config.toml
num_hidden_layers = 10
hidden_size = 896
num_attention_heads = 28
num_key_value_heads = 4
head_dim = 32
intermediate_size = 2368
vocab_size = 8192
hidden_act = "swiglu"
norm = "rmsnorm"
norm_place = "pre"
norm_eps = 1e-05
positions = "rope"
rope_theta = 10000.0
rope_fraction = 1.0
qk_norm = false
attn_scale = 0.177
bias = "none"
tie_word_embeddings = false
parallel_block = true
init = "normal"
init_std_qkv = 0.0159
init_std_o = 0.0159
init_std_up = 0.0159
init_std_down = 0.0
optimizer = "adamw"
learning_rate = 0.00033
beta1 = 0.95
beta2 = 0.95
weight_decay = 0.43
lr_head = 0.00276
max_grad_norm = 0.5
warmup_steps = 277
schedule = "cos"
final_lr_fraction = 0.0
batch_tokens = 65536
max_seq_len = 1024
doc_mask = false
z_loss = 1e-05
train_tokens = 714700000
max_steps = 10906
dataset = "wikipedia_en"
Each number is 128 + 32 x the weight over the matrix's rms, rounded and kept within 0 to 255. Layers, rows and columns count from 0. Numbers have three digits each.

# gate: layer 3 MLP gate, 2368x896, rms 0.0164, rows 2242-2276, columns 280-335
# up: layer 3 MLP up, 2368x896, rms 0.0156, rows 2242-2276, columns 280-335
# down: layer 3 MLP down (transposed), 2368x896, rms 0.0125, rows 2242-2276, columns 280-335
gate2242:091131168180063095114131101135152122091091129195184192151118127128116103148185136109074075132117101131171166106140086147152107208162149080087067050140093127096045149175
up2242:129133144041174062159101153107082100115110153178138081105157143132188120121154128195116154094101132101043135156068141176085162104094156131178148128123187168125148086115
down2242:169104085152179140127118143154094149151135153134128110100165160134123078135172105124141138082089116071153159154113089153188099100136143139079156141154145134121107148126
gate2243:096170110133100087136150161131162095117071107120113149108122190118143146084066107122142118147144226157078174134095124196123131181192138111179126108156136052084116116115
up2243:126134167086077161114150155111118123169165087117125113141138097107106203127127136108162115106060171140155180078145079047141142154223133095080132133133135168092115113149
down2243:153137103070146121135134118114142078171094126116203098114164125121105177124140179094170156160085156166121120097146133062181132126162158132093121127105144089102143081122
gate2244:135173112120158132185136133188135112105162109128138219160115127163170128151168104154173108096167109118171110205143171119181112140087140186118114114080138133128096134149
up2244:140145063182077134120083117082138113182153173095130168090168098138152125076148142167108097136107144151098135155065140155060099118081127181120151123163145115178144168104
down2244:144065105096106177137126095102075123111124154130183130122144102098117130123119116050148166143149089130097097147142109158123123157117072110152098127116114087030164137153
gate2245:172183194139117068217097109085142146177132179170087130099221098074082127150176127084138119162145160127142135109091131057116138058050122116095114086128138098104129129140
up2245:127131115081115103151157112124110113106086097122139129113128134117124128123109124164096158149122148115128121117145133138152172074132153109147077173137089143111136187192
down2245:116138142158122162117155088141070171130116068138105133084070104110106137105135154173122164054094171086105112142141172157144047130170173119137080163122183184135103171118
gate2246:105170111132140104196133113112101124133127153173134118121131100088099086139194144096128154157135206142093165176079102083078163155112180083116145138119096116148142142112
up2246:146114134163093148094105128169194134116136102089106238152116160151137112119100114109124134140154142135175186084131105151126080100166116117123105190130150095096146197152
down2246:145134126133117029120137155120141098120081068072160139161150145086138133080120157102100162104176102126180137114153118189162134165135175101139176093139128142117160144137
gate2247:133121170092157184077122091110100108171148107176143147091167144116145135114106124115170147177134136163140102143185129112111101146113042077104117117125122168130086176157
up2247:101143149116146114169215134100176128153071102129123161059118100111149168134191127152156145131180135143115128145141161105090163166142064151061123148142116099112078128134
down2247:181098113106086136147116138119144120117135101123175107155126120116129082140136168125166087160205141181140137164141134120149104149138151172104165090144136141056119120167
gate2248:123151143161080144138141155116121127162136157148162103107123149091129113140100117146100096120117098108180087124106152060090163126092135162129162105089190093116106182094
up2248:141078113117131139096148107172108146192088134064099044111138140109141117102102140136134093113092096131123102130169090150097110139103121093056100146100164158101099132109
down2248:135110107100160122132097158146104131152082085114136130117113123070170148120105113160165115114099085138137133118155101093137109127121096143096117088138165121167087132099
gate2249:080107181174141156131124126114117100120143103129093155134104131135141105128166118119163091107087159155059144097081154153114135121134128139138132088055126143115116142117
up2249:133105094098145160162133185115177140150094179126144113152126155213161115134139114113130125056132130163125145078139117139119077102150137139121075137168120117140110092108
down2249:107154137128114119072168119131088145109132166143092138149119111108150132109077124133118109153124119111142098090145176150136095130126160077145147129175101078100114116131
gate2250:135101105155104167078102136121127087131163090179053193123119152132089067058093130091065140110152084154092157097139120154209145170115124158143108165126127183130193143128
up2250:165104154054101140151209118177090141080109097129136132105154090123100114131095097069159143125121146106141154046112166150149211115126109120140154179090157153159143165149
down2250:154132155112177162182098155110059153147083134148122201152131139121127125106178085079211123109122126123113129092156141151123143141092045100103187143127158132132133151131
gate2251:110117108120125084143200143144105149137103130104107105085115145140152118162131155069097108105144145131175132089105121133167129124179106086120128111147136124119131122146
up2251:094114096098158134182140065130122169112076041120169140115179107166166139121144125141118090124171123146112104148073150105138120055100103137124156128197088082135109158175
down2251:083123126159212170162127121104082153091147114106191149099167100147175122080097122102094134151156133134136148169146112121201146162148180157097110113111079143163111115128
gate2252:115181129124088114088139116058115135142202100152150132063143131115086071106119115104223146125104133134125152159082107155072139115126143112138081123123120127110150195166
up2252:113116154073126095120151071143139109059122130141137144144101100126180085134163116136111148117168159122140180131142072098136117164128130125142109127195135103135103135134
down2252:179105167136132100168133122161101141122138130151204102126105107107125110113122122129140118217099147142120130130130164152151176139110129148172150144124107104158149122110
gate2253:096149130135108088102159065122083138083160160166101161108155189131129146126104137116132180111135178158089111111080121084154146195119112154086167126106085138142163167139
up2253:094068157135170161102119168119076147099125122060106120180059165096124088152000094182037135109148125089135150176118129096222164130141137183066118128053211189124121056089
down2253:053105144127121118148108093093175145060162194102077087167169110156153123171079157228090119090165117097107086129097115070105086159148172122053144111162184171144069093068
gate2254:178041106069054129126119122074152116073126122078138174121142136151099152163119126096101140151186136171167157184143138134117124093184155131068150142132089144039141054128
up2254:147088148099149146127131118133120131141147137103121071147152132143118105166066127052175087108137145123085112164045182104131112142140178165210143108157096142170114150074
down2254:122080115139125074161104088108125138068094134155116072150096112136102123123126163078159162111129226186082130142136143083129157104134172138092118147146125124141172085153
gate2255:136126074133062166079098127150126111150138120170113105119108154132125136154142150146118113143110106176115123164151107188119133090098142164159160162148146155144157165110
up2255:094188130165164161092154145116124128101119143102149145156166112115174106090123165162171081115184046135114151104070085148129105212116202087123159183164142102133100118186
down2255:118148129156092124126089168161139153122177153161141180143119078144121133145124110064111171095101118109148169127131122130126121092150089132138108146169086079137139138124
gate2256:059102153188117119141145152089149089130093119154154084093161130106146106163117123103158050142137094169077161140130145142152117114118182200174140048146087101126159138125
up2256:108206181123085180121118147122135195131100072120195176162158095140087133108146117138099164178140111101118148146075115176103120102174104105131124084131141132118147087119
down2256:147156136113127110125148153128161101121129077116175127167150083138106098172097170066118153137079107110123093083135084197120105079104149079116148150120081112084168253178
gate2257:165193095168185153159143158116121075131139132107133238150115087121129119087146096135100151103116143164124152127177154137131096160152169161149134084109128143141154156104
up2257:157140135163149094114118071106098132136150056006113127093127112155139119131136114170070192183121147121091168101083120107126122059195168088113149152132131162071153130098
down2257:176144134158108124124113179113122112105167110093093120143101173118105158109186094089144156128166195162116127114109115101158122149184107113168116081135077162167182113099
gate2258:102129085135081101206163143128135141103127110153134125175125151087163140131054079212189138177127103133105108203106124123121090125153068180056095159203229127100119120137
up2258:145102117132060025149135126133194115171094146143136081111211166149132163086156101090182117157110088194118139128131083165070162168123074085056171229152190147116122202088
down2258:136142178134133180155096159138146140131091098174159185164028183132148170102132031106122211165071130138148182253097145152096142121153178199127101178157110164093128194154
gate2259:109156182130066146175149091089097149120121102195130173102141134139102125153180107128090143136125148131097081108124153095155131146068153128156121130167117121115146135141
up2259:126171068128116114130099144075158110168137111147117161090151138159096135155075122109173142114124127163066131119108154097132076099090160088131127067119140140075117177138
down2259:129149150120151133111120152169097116131124162128152085117143133098134126138160146162113118088110112134113110133134130104153106139217112174137173122111136117120173093095
gate2260:153104147140098108071195142181143133103115091078092116157062101098133124082160117162075133115122130091166120095112112146129185139108116122093133127135202144093165098100
up2260:155134123144095129129212162139124099117157198126138167183119118092157078104121126119168075124132085173141164114129160143083147128133099104155153090139100179171172141128
down2260:065129122141141170090151075126097135171160075138128169109185126168108095076151139183123108179156114104139120108145160163131091171122136121108128121135103186114100097122
gate2261:124068092173181108125140065156117144148140068145128126148098132096115077110172105138131148138121109059139131133104089094172132200109198111146176090136101144129132086117
up2261:161091086163116130133139155156146099145137136132114164144069129129131135151102107113142139170138144096149183137137054146103090135126073140104125131172184112118143120154
down2261:084115176102134144131134121141149112131158128109151135130157125157116175153109155138115091111141139194115161142137164173135089070099131133145121120110132185186151129120
gate2262:109119216140093112134090145164186134103074125079108154069102155118146124064107103125077081106113151103103160090150125111145101100197111114073128166132172187098122079100
up2262:129125157134096095081159145133126089163079073140119057169096108143133149084104111127094114117158145131140098157107119126148153094098071154089176114142135205083088091169
down2262:075186122122092121161130162104127134152150115152109117130170101108172120106101175085146054155147195067077088145148164103155161070123120116122179139190124061101071157163
gate2263:147123134120116127147142134083134148120159105131088111170110099096179087129102121119124144138132127117140142111142163124173083099144114126132146105136131105099081143131
up2263:119127122109164134092109089155138129125103165125142082114102111114169152114208130169093087095186112133099112159124123117124150138119152105112121152146091165154119157111
down2263:068128119128116101168152118149158128123113112111133171111135194146113131146103105133132149139128142103091130126158100122091149055110162119150147154104081115136162109120
gate2264:090199066057146058107135092114117167125175105162081136074154134087093088114158156126180194159076173120080074109192071121075115179125099236116128185118099159098052224113
up2264:114096119104054152107146185156151082112132128202149170109096173060048118128129162109138215221178166157079131157127167102091136091095128173163159203163083137014110160100
down2264:150178130051152087076114143187144095128078147204114135157151186210114162149133143092068140208085190089114132147117144145143128105110056204167079099148125166158127200086
gate2265:130124125074121139154090173109143136133084101207134193138108114089182131108169109165096117147198095167104132140098087163090141095081124183095150095129138079083177139100
up2265:166090105122062091103126146154166135109112132140113158121124148151131184102110159097066109132185101117095095051081168207110110073120079117131147089133075154168069024125
down2265:120061132129116170144172097118082143114135103130105096138138132090143141135119122092167081112068109100123098120094142150143111134137129044120062085121111091139083123099
gate2266:119127134214069138143160149130127111127095121114113147184183112118140142100106137104166152147168145148144211113171138175095110133108108154100098126190180159112107118113
up2266:097135107148134154116067098090148128123145108096113129093103137174127094113104089186091098117104184105105115101095171185122160108133151088045131151109093165197152097124
down2266:118155111137140123138133121139152106133146132114129120149132090151106157111140091123128152124109123148120173152141146100104094133146185116134176115109100132177116079114
gate2267:151123156144095149054137111175189141144217101111112137153146133136111118111211124112066066162086158106063093156053141185156138178131119146175106105128122123130178171086
up2267:109096148117170158101069095135153102061130134091113144157189112106155130139089121093105076065165160138162163139146124100135146114150148166139123121095121094109133074091
down2267:158110096118175094113160153138134145174109175088067029136094146064153124124065134194185172137125186145134135111104102092101142133143166131127122153106151121107101102131
gate2268:103092080124123178086121136131136115110139134145124065148102133160106173072117108121079168169148143091171129085145107116130085099194096090049125119149139134128030128115
up2268:153120123120180103118106117129047103095172126093107090125111116121157113100085112151161107147144109111133145123139126142076126169082127096113125111095116136094130087092
down2268:124109169117207174076145135134127083094128145116158138124148144083107106155139106142100126125143153099131133138160095111143111140147100128160061121096055130144141144145
gate2269:120172088158109185159132119163159128203141098103100148079134167113113112034101140074158176141115109146143149107130142115132159093164152147134142145114124038101039086095
up2269:162154148097155230126123093173192140123098113123060140135158116139068121110131097098119228131119107117127099116084118108131127102162093074107084116135152050140121101171
down2269:104126128203100130157093083144147149115141124128119129118191135154183100147162120148133109139105158153079140155143119122070178193122183096114068141130061159097209103144
gate2270:119195137144126146153146138132150072126175114101058187158129119152120159181173119147092138163162171152131087112100185065093202110147055100120145199085151125118143063128
up2270:149197132193167125130150097155132140165135092094105134125152189159170139085138088126150105084128112114136163143144070165104131068106107143090106148143104164155124042155
down2270:123112067207169111191124129105165140105091125161063146132175158137115139106143109097123152143158084157144124168100100128150151158117116118139164139111117173147122123133
gate2271:102148095128142073187106124138153151092114096142148127101173108112068109102182066114115154124095185043069157123139151069160081173123187114191094080138157119105126130093
up2271:136096096140117097138173102110121139151144146072100184184100139134167135159214139134124109148149138120065121124088165184106114131049087106121147121131115101121120108127
down2271:108167085130085099193159134051163109117096107105218118107175121094084152159155133099141074117127113156122133153179087112164169175094179078195106143192119123111103139173
gate2272:151131120140135102151125090133131112096111105105129082140097121120099114117088121132163115147154110121070158102120156137139100097154121132183122148094153130140120112155
up2272:125101167119118086119134134102119135100172117116158131102091103109107093074131117107095092142121115104093125125160177132123131130187099129112156104146131155120171092140
down2272:149160103116159146128107163128154091113145123103135122096153117155138124172125126141083142117088137151120113166153065128160168160112132130139047114099086148109128076140
gate2273:162126131162122163155096097095148179105106157100144129106133158126115172138144150187165066081184107185114158130124137183056119085128072101161120087085137098175140097102
up2273:122108089147143079168128086154134148118166136109083172170196130091133179095130138114116121110177162127085135174162155163135084093117079127163134098150151113119097094160
down2273:165104082142110104153092124147100126121102098113111135120092151113169089094119124120082153165140198118094075188117117165124167121109190092211120144164124139133136125094
gate2274:144091135068117081114077120087097117092098140166143153066089084204163066129092084148055153246133077210096115130125174130159084127159209180177106139228143142145090255193
up2274:162103139034091139133127152094136142175168133110165084138160100145146151135183048202067223192149117149076108137149214123135155090163117173101112188134119095155046199157
down2274:140170197101140192191127075123145116092131083255144118137144099086091160117139139113119154161182176116124172239121162193084158168101170173156080175187071094186103226086
gate2275:100194097108064151074180129095101183089094151146130165160108122138169121134120106176105153095130144123111129130070136123117099121164133128139180091104112154132055142096
up2275:113135117107103093104114084128141147155078100143149148131101094126080137103110108144092148194074114092166149169194065153126174086104128114094099088099100120104134161151
down2275:129089142066135130142156108157132142083107102152139129151098045105138142117147124149117142178086146104128135108217082080134131108139142130160137081113090129152127144100
gate2276:108187102110117100154092047133154102122122182154176149154122154088121059151180105128132130127187115135099138100120134076126137167138169164129089129138225098163115124122
up2276:105086098149129095120152106111142096122131123181124141184156067066065126184117098172177138115139202137149100123146124133157167172131112084145124116166103152159158131121
down2276:139091094134105091118120137115151128118128080136061089144095135094162087105164135130192145146133081105168123119089126082151095122112136093155142136127113157109121156131